config = dict(
    head_dim=64,
    intermediate_size=512,
    parallel_block=True,
    init_std_o=0.0,
    init_std_up=0.0584,
    init_std_down=0.0,
    optimizer='cautious_adamw',
    learning_rate=0.00111,
    beta2=0.99,
    lr_head=0.00435,
    schedule='wsd',
    final_lr_fraction=0.0,
    train_tokens=114400000,
)
Each number is 128 + 24 x the weight over the matrix's rms, rounded and kept within 0 to 255. Layers, rows and columns count from 0.

# layer 3 attention key, 128x128, rms 0.0889, rows 37-63, columns 0-127
[[117  94 153 107 187 200  88  89 119 100 144 160  94 152 147 120 135 176 123 112  76  92 165 143 104 116 158  88 131 155 128 100 113 150 133 134 112 110 165  99 172 111 167  92  89 118 116 138 168 101 130 139 127 172 160  95 130 100 165 120 146 122 147 125 160 137 159 163 137  79 136 123 131 128 147 102 142 143 124 135 157 118 124 121  82 122  81 188 140 108 111 110  98 150 124 139 124  94  78 129 157 134  89 108 145 115 110 141 126 128 154 168 172 153 135 173 124 151 134 103 148  81 136  80 114 149 105 147]
 [142 134  88 126 120 129 146 133 127 163 127 109 150 140 132 111 101 121 133 138 178  84 144 138 145 101 119 160 141  93 120 161 159 124 139  98 143 111  90 130 135 110 144 149 146 109 149 146  81 119 147 105 118 133 143 123 116 120 115 112 100 141 126 132 146 111 111 114 121 144 191  74 152 176 133 137  78 165 134 117 118  97 120 147 138 174 140 136  89 123 115 136 143 154 127 138 122 145 154 112 117 121 132 119  95 139 168 124  81 118 101 143  85  94 129 139 108 149  95 142 153 135  90  96 128 116 128 148]
 [ 81 113 101 162 123 134 114  74 122  86 137 137 100 164 133 136 130 116 128 198 137 129 129 137 108 143 123 150  99 138 134 110 164 162 102 147 134 141 168 101 144 121 196  97  95  87  89 170 151 143 103 129 190 123 133 106 124 127 106 107 161 115  77 136 148 153  82 171 137 126 109 107 144 130 138 139 113 160 119 185 192  90 144 147 115 130 109  98 176 115 160 129 150 164 154  89 115 141 155 112 166 147 122  83 109 103 111 131 142  60 176 127  94 116 159 130 158 127 146  62 125 117 109 183  69  70 131 138]
 [120 149 102 130 142 154 131 177 103 127 126 137 111 167 143 209 116 143 123 133 109  96  92 135 163 130 184 127 151 122 137 152 132 106 180  84  98 147 125 100  92 121 138  92  87 131  94  89 140 155 120 141 153 154 128 107 166 165 127  87 142 138 122 126  86 116 179 155 103 176 103 144 146 121 128 135 112 112 150 100 153 107 106 106 135 171  96 162 167  81 131 125  85 136 161 109 142  97 116  75 112 135  88 141 145 114 134 156 166 153 126 153 178 161  85 111 149 142 148  75 130 134 153  84 141 157 111 176]
 [ 71 148 128 128 124 146 170 137 114 108 154 116 179 102 183 135 138 142 118 145 168 104  59 126 113 166 120 129  86 118 167  87 112  68 149 156 125 132 169 147 123 159  81 146  93 131 111 145 138 106 120 135 125 165 115 156 222 153 166 117 130 144 119 164 152 164 162 132 118 147 103 141 121 148 123 102 147 142  96  97 114  93 133 115  96  84 123 182 126 139 107 120 130 137 117  81 149 130 165 126 132 101 112 133 152  96 116 170 115 172  91 137 148 118  91 112 136 156 131 122 152 101 159 149  41  84 158 131]
 [ 74 164 114 133 101 127 174 120 149 151 135 133 128 171  83 196 100 160 134 130 123 108  94  81 147 133 120 146 123 112 152 154 152 104 165 126 156 135 148 113 122 168 116 121 115  98  96 150 124 144 130 146 132 116 196 109 129 148 145 112 118 125  96 141 133 146 131 153 121 181 164  92 156 120 114 111  93 143  98 124 178 116 100 133 153  86 135 165 142  91 131 136 113 148 135 129 145 126 153  87 110 111 112 125 125 124 165  98 178 144 137 136 163 106  96 104 114 150 129 127 123 172 142 128 199 107 109  91]
 [131 143  94 130 145 153 122 117 114 129 136  93  90  97 130 115 168 148  76 131 100 121 152 109 117 123 117 126 152 194 144  90 169 199 150 114 148 125 136 118 122 108 187  77 143 135 102 169 130 147 148 101  97  71 115 149 165 171  70 134 119  95 126 105 139 174 150  94 124 135 105 148 165  97 138 120 147 112 135 178 123 118 186 123 138 226 124 117 144 156 132 117 110 167 147 118 175 129  94 126 148 144 123 148 151 137 134  92 150 136  97  98 149 169  96 106 103 139 106 103 142 121  98 124 155 146 115 130]
 [123 143 120 142 132 142 165 129 122 114  93 159 117 153 118 129 125  93 105 144 139 142 139  89 130 124 129 152 147 179 154 157 128 130 139 112 107 129  97  96 150 106 116  54 192 138 145 178 110 126 105 190 121 163 185 138 109 155 135 123  79  95 122 122 101 127 119 136 164 115 174  74 120 151 142 138 116 151 171 105  78 116 131 108 170 145 101  86  87 137 112 100 154 137 116 105 133  52 133 134 105 181 145 106 140 145 119 133 108 104 127 108 133 128 108 182 109 128 143  90 120 158 103  78 135 122 137 148]
 [124 107 148 127 138 129 122 127 111 139 158 142 137 170 103 142 113 138 134 121 135 111  96 137 117 147 132 137 139 124 134 111 139 171 134 114 161 127 124 105 100 146 125 125 125 108 130 177 122 127 125 141 126 110 179 126  87 131 104 157  71  88 151 130 137 155 100 137 106 146 153  98 112  92 105 123 125 158 108 139 118 131 121 119 146  82 184 142 119 135 150 173 128 167 114 123 147 130 132  94 187 115 155 137 116 112 139 101 119 133 131 155 144  93 149 142  74 118 143 109 150 128 127 151 215 104 104  86]
 [ 82 146 137 120 123  98 100 100 116 171 154 162 170 150 104 143 138 110 138 124 151 121  85 103 126 161 149 158  89 132 132 146 137  97 138 125 128 143 103 104 149 135  73 139 143 140 140 176 189 161 145 139 102 132  94  99 129 126 154 148  75  25 108 161 126 104 104 164 122 145 149 105 160 101 186 140  85 142  81  62 124 127 109 127 132 138 103 123 109  93  81 150 166 167 150 104 155 137 163 135 131 144  92 103 118 163 141 122 139 153 117 121 113 127 165 139 116 115  88  91 108 138 119 118 110 145  79 128]
 [119 146  78  92 109  89 146 169  96 117 139 152  89 132 139 147 115 147 134 140 114  94 128 129 126 116 128 133 145 111 132 147 107  96 143  93 115  97 134 134 127 108 112 107 128 100 115 121 109 150 161 126 134 151 136  96 160 153 146 110 149 164 154 108 119 126 140 106 120 166 101 149 193 136 149 125  79 137  99  84 181 125  70 130  97 148  92 125 124 105 117 101 124 107 156  97 150 106 140  82 116 153 117 123 136 107 127 169 128 118 132 132 123 157 106 123 147 178 141 130 142 156 164  59 122 168 174 187]
 [131 166 145 107 148 156 145  92 146  87 145 125  84  45 160  92  82 125 126 147 140 147 146 142 120 129  75 127 109 112 169 119 149 155 135 137  94 136 148 115 135  92 143 119 169 183 132 144 129  96  95 154 170 132 138 141 131 131 128 118 139 123 128 126 144 144  80 110 128 160 104  87 116 156 126 135 130 124 124 144 106 123 137 139 169 121  99  44 129 150 138 115 128 158 172  97 130 147 135 101 103 150 115 129 124 145 144 169 142  91 140 125 114 146 168 169 120 135 117 118  80 103 110 141 115 125  86 148]
 [131 144  53 136 146 120 198 109 125  86 121 157  92 136 177 124 124 116  78 125 144  51 121 159 129  73  78 112 152 117 132  91 140 124 121 145 128 125 136 114 108 140 172 108 107 116 142 165  93 151 120 127 132 101 140 131 160 174 101 120  93 185 172 102 128 191  81  70 124 168 140 126 150 110 109 110 122 134  93 139 168  91 128  91 164 102 131 105 112 178 131  93 118  90 145 122 162 111 153 124 176 127 145 168 127 123 102 147 127 150 119 122 119 167 142 151 110 160 144 145 156 115 134 123 117 132 128 112]
 [100 107 103 111 138 111 118 133 133 153 172 150 172 165 148 150 171 160 135 159 127 111 109 113 133 115 112  96 152 135 109 147 123 103 131 150 110 157 105 145  89 143 144 105 138 109  99 120 186 104 168 135 150  89  93 123 155 184  93 149 111 114 129 126  42 108 121  96 129 131  84 161 108  96 146 131 163  88 129  84 201 114 136 145 128 144 130 133 139 111 144 100  91  80 141  97 139 183 115 110 127 146 144 195 103 127 140 100 174 148 154 153 146 155 132 106 170 124 155 149  76 170 132 121 132 155 121 139]
 [131 131 114 128 133 117 117 173  88  96 114  97  97 117 162 113 128 183 100  76 124 145 148 108 167  84 159  88 144 158 135 119 123 118 169  76 119 148 114 140  90  97 130 105 150 124 112 138 142 152 119 104 102 166 124 147 162 139 112 105 131 142 161  96  90 135 174 107 137 180 170 156 188 140 104 163 104 104 149 123 152 163 122 128 127 182  83  98 159 138 148  77 106  92 135 135 143  71  55 116  89 156 131 105 152 153 107 106 136 108 142 107 104 146 109 117  70 147 159 141 136 157 133 140 125 146 138 123]
 [138 157 138 115 141 122 152  96 148 152 154 133 117  88 189 109  87 117 137 118 145 118 131 197 169 135 143 111 117  94 138 128 153 128 153 112 118 111 108 167 112 146 158 152 124 187 152  97 128 129 128  95 133 110 143 135 103 139  98 121 111 130 167 119 131 147 122  81 101 172 101  81 106 140  95 156 128 108 124 120 127 100 122  86 134 124 165 135 137 154 139 139  82 102 171 139 121 156 179  93  77  95 149 174  99 115 151 144 116 180 115 113 139 131 180 141 102 151  78 121 116 104 142  79 162 143 105 162]
 [119 100 103 137  78 119  79 130  44 135 170 132 111 184 143 130 179 135 127 149  87 128 127 150 139 158 123 138 135 137 129 115 131 151 111 174  98 122 131  84  79 128 135 101 118 112 135 147 155 149 170 133 144  77 132 116 130 170  39 151 114 100 127 133 132 130 150 136 111 147 123 100 102  83 124 153 103 171 170 119 137 120  97 107 141 118 163  97 113 154 145 133 105  95 146 145 137 136 121 126 158 171 134 152  62 134 124 142 107 123 143  48  98 138 122 146 132 144 114  92 137 159 163 142 144 125 150 147]
 [125 114 128 112 113 130 130 142 127 143 149  90 188 144 147 144 118 113 116 133 131  70  75 118 144 141 153 151 118 104 134 123 122 113 134 178  93 166 128 118  96 107 104 127 148 110  89 145 146 145 106 168 159 111  84 103 160 175 106 106 166 143 144 144 118 161 149 132 150 138  89 119 106  93 150  97 131 142 118 107 132 159 145 138 116 172 132 158 116 119  96 161 109 135 150 123 117 181 135 134 147 109  99 162  78 115 147 172 126 106 135 158 146 182 112 147 146 126 119 114 107  86 122  93 121  93 135 147]
 [148 144 130 117 111 149 108 127 126  86 122 150  70 114  85 114 118 133 118 150  71 168 162 157 138 167 124 110 154  93 103 131  93 163 118  88  91  91 158 107 134 128 140 120 172 144 128 114 100 124 153 182 142 103 136 128  76  83 162 105 116 125 142 128 132 123  96 162  98 137 124 122 104 152 184 117 120 134 130 159 109 140  58 132 159  96 123 135 103 131 116 168 157 152 101 130  97  70 108 102 124 200 113 166 157 131 169 143 132 151 138 116 143 152 107 160  95 110 140 123 135  84 126 103 172 104 110 175]
 [111 175 109  93 152 121 171 113 147 123 111 135  97 103 177 164 136 123  83 108 117 106  55 119 181  98 126 148 111 148 136 148 139 103 172  85 153 161 100 153 111 161 131 143  60 157 134 125 141 164 132 133 103 183 154 127 118 154 140 123  61 138 150 145 129 151 124 131  80 179 126 115 140 127  89 139 102 121 102  94 111 107 104  77 158 121 107  68 139 104 130 116 105 146 131 125 166 132 147  86  92 128 162 118 147 116 158 146 140 168  86 132 167  78 145 106 102 112 161 131 115 127 136 108 127 112 135  96]
 [161 115 117 105 188 113 114 126 151  92 116 111 134  98 167  81 128 176 105 115 113 130 124 150 135  88 109 115 112 121 166 105 123 159 143 135 141 111 148 131 108 146 133 138 161 150 147  89 116 152  95  97 107 150  83 177 121 137 124 152 144 154 177 123 141 146 116 116 140 147 125 161 142 135 108 128 133 106 133 127  96 185 125 127 170 156 133  94 150 153 117  95 138  86 149 139 145 123  91 132  92 155  90 147 145 138 112 120 110 139 120 138 158 183 153 152  87 146 103 139 136  63 143 121 137 164 111  97]
 [148 150 140  81 125 118 160 116 102 126 149 139 115 102 141 160 115 144  70 122 130 102  81 124 147 109  92 112 145  96 118 128 119 159 124 120  91 149 142 130 145 115 127 106 135 153 115 154  91 134 149 203 141  87 131 155 115 123 105 107 123 133 144 114 129 150  99  95 134 152  90 132 136  94 127 117 134 130 124 123 147 154 128  97 139 112 124 116 129 124 131 135  92 110 152 121 142 140 127  39 116 136 129 157 143 131 172 166 135 153 149 103 147 176 141 148  86 136 160 160 124 135 124 114 199 110 117 125]
 [136 164 151  89 150 144 153 130 148 138  82 147 128  60 107 131 128  71 142 151 133 157 110 120 125 134  82  99  72 166 111 155 134 141 137 141 138 145 152 157 117 154 139 111 161 152 122 120 108  97 126 177 155 154 162 112 125 105 153 126 149 136 112 124 132 147  86 145 135 109 101 115  93 125 172 137 166 102 104 131  92 126 145 140 163  87 104  91 159 134 150  93 130 137 118  97  98 161 169 129  91 118 169 122 122 111 142 139 179 109 138  94 132 107 142 134 145 101 147 146  51 155 129 147 130  91 116 117]
 [127 124 126 118 113  74 152 130 166 131 139 162 158 120 141 117  93 133 114 118 136 122  86 101 137 113  99 128 117 117 152 141 146 126 126 154 153 122 123 118 140 130  70 127 148 164 168 149 142 157 116 138 162 157 109 112 135 128 118 160 104 112 156 131 171 122  84  89 114 123 140 104 129 159 159 138 111 128  98  98 123 155 112  94 151 114 142  67  83 159 127 134 159 120 149 100 167 139 163 141 114 166 128 139 118 163 144 120 112 141 128 117 108 163 188 157  75 135 118 134 102 132 131 106 164 134  98  55]
 [ 82 133 128 152 159 153 157 194 112 114 138 125 144  82 124 135 131 143 122 122 147  47 116  79 136 125  93  64 165 116 151 156 162 125 179 169 140 129 152  74 156 141 192 119 167 123 134 132 145 126 159  89 141  93 108 167 174 119 118 144 129  91 194  99 156 166  69 117 122  98 129 117 171 150 171 143 138 140  74 167  95 132 135 118 146 154  99 129 120 138 169 133 145 152 122  82 131 138 101  96 110 160 112 162 139 134 123 102 155 109 148 141  85 139 108 139  65 117 138 132  99  97  77 108 131 152 100  92]
 [120 155 121  52 133 151 111 119  88 145 128 140 125 129 163 103 126 178 106 122 148 180 174  86 143 150  97 102 122 113 155 174 149 112 131 113 125 142 115 141 114  85 109  91 169  85  96 159 124  85 117 157 145 123 137 133 108  96 122 130 130 122 133 134 127 111 131 105 167 113 146 127 140 185 163 111 108 115 129 128 152 105 126 165  81 156 130 102 118 133 153  77 112 138 128 113 132 106 114  96  78 165 132 165  80 136 192 107 175 106 150 156 101 149 173 118 159  89 144  85  92 171 122 119 133 117 131 139]
 [ 94 136  98 149 109 132 180 151 145 133  80 137 107 136 103 138  62 138 125 110 136  94 160 133  96 136 141 155 138 125 144 140 148 115 174 132 147 136 105 164 140 153 109  90 126  95 120 120 108 123  72 148 149 162 183 107 110 153 148 161 137 138 104 131 161 136 108 109 135 137 168  76  95 177  99  93 101 151  99 117 125 121 161 106 146 105 139 161 107 127 116 119  99 152 165 115 156 121 166 132 123  85 163  98 109  92 104 126 105 131 104 141 145 124  98 145  94 126 110 119 137 123 127 112 178 108 126 106]]
# layer 3 attention query, 128x128, rms 0.0913, rows 38-63, columns 0-127
[[138 115 129 123 120 119 116 132 135 182 131 118 125 137 122 127  93 165 122  80 135 158 149 119 134 163 118 141 156 151 121 128 124 138  88 107 110  96 121  86 132 112 148 126 106 152 109 125 135 105  89 115 143 152 167 164 163  79 130 159 186 139 138 118 123 139 147 149 132  81 162 115 107  91 122 101 136 115 100 110 150 148 136 141 148  83 137 150 131 106 111 113 150 161 164 146 118 125 179 135 127 165 157  97 119 128 111 118  90 111 109 121 154 108 138 138 126 109 138 126 140 155  92  95 118 165 139 137]
 [139  89 133 155 149 140 131 119 162 160 119 166 128  81 124 137 106 116 122 142 127  95 102  91  88  92 157  88 164 138 189 115 102 110 143 126 192 149 138 139 110 197 127 127 146 120 111 164 117 155 114 152  97 145 138  87 112 148 132 135  81 137 140 106 185 131 174 126 166 112  82 161  96 124 141 159  74 117 167 104 152  82  73 169 137  68 122 177 129 109 106 112 121 198 117 136 186  98  88 129 133 119  72 148  93 152 145 136 132  55 123 126 103 169  71 126 127 103 125 113 140 184 135  93 100 143 108 143]
 [120 141 145 110 122 138 137  84 114  75 147 180 111  92 180 122 100 124 139 124 138 130 128 142 117 106 121 120 164 124 140 137  94 133 103 150  95 123 190 128 129 115  91 158 111 117 134 122  72 120 154 165 149 146  58  71 127 144 120  97 108 148 105  65 146 137 129  94 148 147 146 145 129 110 146 196 141 119 114 178 107 124 158 158 107 161 111  90  96  90  89 157 156 123 121 116 158 141 172 120 115 179  84 168 155 102 134 119 117  98 127 141 172 135 140 106 107 138 136 142  84 114 118 171 154  82 144 150]
 [131 177  98 107 129 123  85 106 138 125 102 141 142  99  99  77 186 102 124 128 133  97  74  79 147  50 150 134 158 104 163 136 153 124 130 123  90 113 129 120 128 123  93  95 141 133  74 136 125 143 116 124 149  54 108  80 142 163 102  98 155 168 126 115 151 124  77  82 148 173 155 140 100 128 144  84 146 125 132 167 156 128 181 139  88 133 134 151 171 140 169 156 128 113 148  87 110  96 140  93 158 149 116 139 171 100 114 148 131 165 106 118 126 129 152 136 117 104  91 109 158 157 215 135 135 126 181 112]
 [162  94 112 145 155 137 132 150 130 128 129 172 136 119 137 137 121 133 123 138  61 128  83 139 124 106 115 161 151 137 145 120  88 125 116  91 130  91 104 134  80  72 121 167 111 123  90 120 155  80 150  99 122 161  99 158 122 167 114 106 134 135 113  90 156 144 143 127 150 123 134 101  87  83 140  94 122 123  90 122  83 122 130 211 114 140 150 104 144  71  86  94 146 139 143 141 130 129 191 135 162 164 147 148 149 110 136 129 174 104 148 127 156 168 139 136 103 127 159 148 119 138 122 118 121 172 143 136]
 [140  77 154 132 134 125 139 133  88 168 153 146 111 135 134 137 115 131 143 129 121  88 175 114 123 145 170  55  92 130 130 162 125 175 154 117  89 153 188 124 153 159 163 111 128 131 172 108 151 162 177 118 181 135 148  77 115 170 140 121 201 117 133 102 111 122 137 140  91 152  85 107 149 121  90 195 156 120 144  81 111  99 121  88 149  78 162 119 135 159  94 108 151 116 121 148 145 136 126 148 106 146 137 198 142  65 139 124 120  89 107 125 100 122  95  78 132 125 131  60  80  91 105 133 101 115 135 119]
 [126  70 142 122 133 123 143 136 140 170  96 125 124 110 182 191  63 119 127  81 123 125 158 124 180 127 112 130 122 123 150 114 129 141  95 114 107 103 147 109 113 134 133 139 129 153  71  57 138 118 135 161 156 105 145 158 163 161 145 120  81  61  88 130 131 114 144 153 112 121 145 156 117 104  93 138 144  83 111 175 139 136  70 114 181 161  84 163 136 119 127  99 142 108 140 119 145 123 116 179 121 104 174 132 109 122 135 106 135 135  95 105 149 128 134 130 102  94 111 127 121 141  97 175 126 102 136 177]
 [135 126 117 126 131 137 142 162 134 137 100 136 146  93 128 106 138 103 120 144  96 123 139 160 152 146  89  84 137 178 107 180  85 148 121 111 147 102 136 141 129  87 137 165 133 126 105 163 159 113  91 113 131 124 155 175 115 142 114 130 111  77  96 149 130  98 144 128 154 122 154  75 110 133 134 104 134 159 111  69 149  98 123 146 136 114 152 102 169 102  92  94 111 146 153 140 106 114 110 126 143 138 141 148 173 140 146 128 151 118 103 132 155 157  75 147 133 153 146  99 113 128 116  96 121 108 105  89]
 [101 158 138 135 167 139  90 153 168 165  91 128 149  82 104 144  97 156 131 156 133 129 108  88 146 121 116 191 131 129 102 188 101 116 127 113 156  69 145 140 128  75  92 137 131  94 131 108 162 114  72 151 112 127  82 189 117 142 155 109 126  71 100  80 125  88 125 138 137 107 132 144 101 143 111 116 176 120 140 174 119  99 121 169 138 125 106 151 141  72 126  68 151 128 111 145 157 131 151 148 177 151 147 121 118  92 152 129 113 146 100 102 145 136 171  92 138 150 110 120 115 113 128  98 104 124 118 137]
 [139 139 144 143  85 135 129 106 120 119 107 142  98 142 149 152  72 128 129 146 100 153 123 135 104 117 126 138 169 109 151 110 156  84 126 104  90 109 180  77 113 126  75 121 121 108 122 135 105 136 139 128 109 132  71 114 122 125 126 122 126 197 113  90 149 139 112 118 156 120 168 128 175  87 132 213 131 110 100 193 132 147 150 148  85 107 109 127 103 137 123 121 147 122 120 143 171 139 140 132 133 160 113 121 122 135  88  97 123 147 153 123 192 139 138 133 104 131 141 162 119 151 128 118 132 113 153 112]
 [126 115 106 122 132 138 126  72 137 137 183 102 129 118  92 156 131 108 120 130 187 118 108  66 176 125  97 106 153  70 176 118 116 149 171 101 139 174 149 117 150 173 141  72 188 154 119 111 115 132 113 137 149 132 151  84 110 160 136 142 115 111  95 164 140 138 148 141 103  75 114 134 147 150 123 182 103 109 163 117 126 107 132 129 184 136 110 147  92 125 116 116 129 121  97 130 158 126 139 146 119  91 111 130 118 172 107 136 141  93 114 119 110 114 189 137 124 114 142 123 160 165 100 105 142  92 173 120]
 [161 100 142 129 144 142 176 116 116 166 141 147 175 142 137 114  75 118 122 150 125 137 144 123  90 121 121 107 142 108 142 156 153 161 152  33 108 127 147  99 140 145 128 121 101 131  85 150 133 122 148  86 154  81 174  96  92 122 134 152 135 171 116 138 171 152 140 147 158  89 111  89 157 139 135 117 118 116  68 138 195 164 121  75 123  95 115  89 138 200 104 117 145 128 139 112 104 110  90 141 116 148  74 158 115 146 124 130 108 106 111 112 132 152  91 133  74 108 150 122 151 131 123 150 137 122 229 130]
 [ 93 124 147 164 131 180 162 121 131 129 105 136 107  91 161  99 119  88 138 147 123 179  91 151 107 123 134 128 105 134 151 107 131 186 162  89 171  92 160 169 119  95 109  97 117 135 184 144 162 115 142 102 147 136 104  97 102 120 129 116 145 177 154  64  85 103 120 127 149 144 107 121 210 166 127 156 165 111 125 110 145 134 127 103  64 136 141 110  70 131 109 176 143 103 100  98 136 123 157 135 171 141  93 115 146 127 135 141 147 135 147 157 123 187 127  97 117 149 107 163  78 100 113 175 114 128 119 113]
 [116 116 154 161 115  62 126 152 139 129 114 113 123 142 192 146  77 117 127 119 117 125 145 142  92  62 118 120  96 108  87 150 148 170 131 147  78 158 165  64 155 117 147  96 152 120 153  59  95 119 200 140 141 129 103  90 125 137 130 125  98 112 164 139 124 160 140 137 134 122 143 116 178 129 116 184  72 126 107 173 126 152 130 146 134 123 140 120  77 165  82 165 148 135 159 111 142 171 143 119 123 116 115 143 155  57 133 108 124 112 122 116 181 141 146  96 136 123 146 150 129  87  96  93 140 141 140 153]
 [133 144 131  80 135 141 123 112  98 110 197 123 131 147  91 116 172 134 115 130 167 127 133 109 116 158  89 129 149 156 163 154  93 124 162  68 119 143 149  84 142  96 101 125 127 144 165 119 103 106  93  78 139 101 173 111 123  82 115 142 123 129 115 157  82 139 132 158 128 118 111 102 139 122 136 145 162 164 117 132 120 173 154 137 142 136 106 103 104  93  83 147 149 149 103 107  74 150 136 115 135 137 101 137 175 160  92 145 123  86 102 146 124 113 159 119 109 155 157 133 154 144  89 160 135  98 169  80]
 [ 91 124 132 185 127 150 147  67 119 166 111 137 136  90 151 143  94 101 138 177  90 115 168 156 148  91  94 143  76 208 120  99 162 119 120  88 153 133 166 124 149 154 103 161 166 101 155 160 122 124  96 113 118 151 137 138 128 116 113 127 114 116 117 105  87 143 137 146 167 108 116 149 163 136 137 149 148 120 128 102 137 120  67 138 164  99  91 103 162 170  61 134 158 113 122 124  88 110 107 151 148 162 114 178 109 115 109 125 122  83 106 160 117 152  69 106 105 137  89 102 147 136 115 119 139  90 102 106]
 [102 149 108 115 128 126 140 126 129 148 148 158 110  87 126  89 124 152 117 164 144 169 121 111 185 126 151 156 138 143 140  99 135 143 145 168 119 107 147 131 138 135 111 129  88 150 141 168  92 135  97 130 149 158 118 116 110 125 122 123 138 179 154  31  70 104  89 132 156 145 124 150 148 154 142 124 130  96 163 136 156  89 116 139 124 116 114 141 133 113 134 144 132 154 141 118  83 114 133 145 121 120  95 117 152 101 108 115 132 126 145 128 140 103 126 126 147 127 112 114 130 129 170 173 133  60 128 107]
 [104 113 114 117 106 125 147 126 104 146 154 104  88 117  94 159 109 110 135 173 129 150  86 151 165 172 110 142 161 159 143 121 151  97 104 153  94 167 105  90 151 154 118 162 140 115 143 136 129 149 121 126 140 169 152 152 127 137  96 141  90  99  52 146 193 109 131 108  88 109 149 133 120  85  91 139 156 136 109 150 113  80  93  98 163 176 117 114 133 126 109  87  92  64 128 153 194 153 135 160  98 118 129 134 150 171 131 137 166 105 126 175 136 102 119 122 120 156 122 155 123 133 136 115 169 108 106 151]
 [136 122 153 152 114 121 111 132 129 112 101 161 143 126 107 143 151 106 144 126 153 101 136 135 103 132  89 131 165  63 138 190  63 121 135  89 114 120 118 108 112  71 142 152 144 119 139 110 148 104 150 124 178  98 155 144 115 129 124 101  92 120 115 139 144 143 111 139 151 128 140 119 127 103  98 121 140 110 100 178 126 170 181 167 118 160 132 118 116  82  86 146 174 121 163 122  86 141 139  91 105 138 123 167 126 114 103 127  86  99  99 106 160 196 189 100 117 156 105 119 154 133 115 148 140 120 226 129]
 [123 212 138 139 113 138 139 154 137 102 159  93 107 126 123 127 122 113 134  95 169 122 144 129 145 138 124 126 121  96  53 173 124 143 173 124  84 167 123  68 156 138 150 110 101 143 177 102 122 146 136 101 162 126 151 112  90 147 110 140 151 120 154 142 108 115 113 152 113 118 117 140 135 139 157 141 104 116 122 150 139 149 150  72 167 126 104  99  91 168 144 131 112 133 112 133 125 127 118 137  95  92 126 109 144 105 137 151 103 111 138 112  68 129 143 138 130 139 153 137 145  98 106 122 132 101 203 131]
 [121  83 124 129 104 123 153 104  94 150 136 119 127 168 147 102 120 102  89 141 105 150  93 103 157 142 106 107 138 132  99 133 125 152 148  91 101 133 128 124 115 113 101 104 189 113 163 185 129 118 124 136 191 133 173  96 109 142 134 127 106 150 118 127 135 154 110 147 141 124 141 106 196 110 105 141 152 119  91 134 138 102  99 121 145 137 127 104 110 129  98 155 143 104  80 130 141 158 131 133 118 110 100 160 129 137  98 124 147 102 132 143 145 132 154 120 135 171 130 137 144  78 137 155 159  78 154 142]
 [141  67 105 127 118 137 137  98 127 107 133 126 136 120 111 116 167  86 114 145 131 117 102 107 122 153 122 116 137  56 172  92 110 125 126 138 132 195 106 150 110 134 139 103 187 162  90  98 143 129 149 164 126 114 131 196 112 148 152 102 120 104 137 169 119 111 147 134 103 108  88 167 156 153 123 132 163  91 148 127  79 122 122 127 110 173 110 148 114 121 128 153 114 133 107  75 130 118 124  93 114  75 153 129 135 178 105 109 166 113 130 133 108 152 194 100 115 129 131 143 144 143 111 171 110 166 144 136]
 [109 163  99 119 159 159 113 143 132 147 112 127 139 123 122 157 107 105 142 139 157 125 107 116 157 163 106 196 105 116 111 146 111 154 168  78 108 129 129 108 130 102 130  89 150 136 130 107 176 111  81 105 108  94 116 187 144 141 160 109  98 123 142 130 101 129 117 185 133 123 116 117 125 156 127 120 145 129  90 146 150 144 107  93 165  93 104 154 123 100 144  77 123 128 105 141 119 153 121 140 126 124 148 104  91 137 134 124 119 131 121 108 139 177 168 142 127 129 124 120 151  96 120  97 129 120 185 108]
 [187  85 128 123 173 104 129 112 119 168 137 143 111 108 122  69 123  81 124  84 125 164  81  74 106 156 169 147 157 112 143 184 121 149 119 101  34 158 156 153 155 173 185 123 114 112 114 105 139 127 121 121 140 147 115 136 129 116 111 118 157  77  95  78 113 123 167 139  90 118 136 105 169 171 121 162  99 154 104 102 143 121 105  96 158  70 147 164  91 137 123  97 118  81 156 187 136 159 145 138 129 155 126 110 162 120 140 114 133  70 138 146 101 184 160 120 126  83 147 178 135 139 178 133  88 128 141 109]
 [145 135 113 155 135 148 134 138 153 142 108  92  91 130 163 130  98 128 134 156 139 145  74 163 146 154 143 143 160 120 147  76 121 171 156 117 137 119 146 107 102 139 129  57 170 149 153  82 125 141 155 164 175 133 100  98 194 122 105 129 101 145 137 127 130  96 136 161 115 111 152 152 141 106  82 128 101 118 153  89 125 128  88 117 125 141 126 165 103 110  88 189 130 123 134 115 189 149 131 160 129 153 173  69 124 111 108 139 121 126 124 134 128 144 133  74  91 120 137 154 132 120  69  56  87 137 100 125]
 [148 115 112  72 142 158 135 165 122  98 156 145 128 120 149 153 113 132 128 118 139 121 122 140 123 133 121 141 164 125 137 114 109 102 104 101 136 117 124 116 116 153 152 129  74 179  66 122 109 116 124  83 131  81 147 144 188 155 131  88 126 111 124 135 116 147 118 159 124 133 134 137  52 131 104 129 122 141 102 104 116 132 121 164 108 124 106 139 131 131 169 110 140 158 165 139  71 123 172 114 109 151 157 130 164 160 119 119 146 152 126  93 194 110 132 162  99 136 181 130 124 167 113 136 100 142 130 119]]
# layer 3 attention value, 128x128, rms 0.0763, rows 0, columns 0-127
[[119 118 104 129 135 109 113 148 160 135 128 136 126 115 187 102 157  45 150 102 111 145 123 133 139 132 160 151  80 130 121 177 141 105 135 149 134 177  81 127 127 125 113 131 103 119 153 108 148 112 173 146 139 115 145 101  99 129 117 134 113 113 129 121 118 101  96 137 149 178 131  96 126 143 106 163 110 135 154 123 150  97  87 140 122 186 113 124  88 118 130 105  93 106 143 137  81 170 112 115 126 104 147 147 140 145 105 106 138 167 131 119 117 107 108 118  92 157 176 138 122  69 113 102 156 123 122 162]]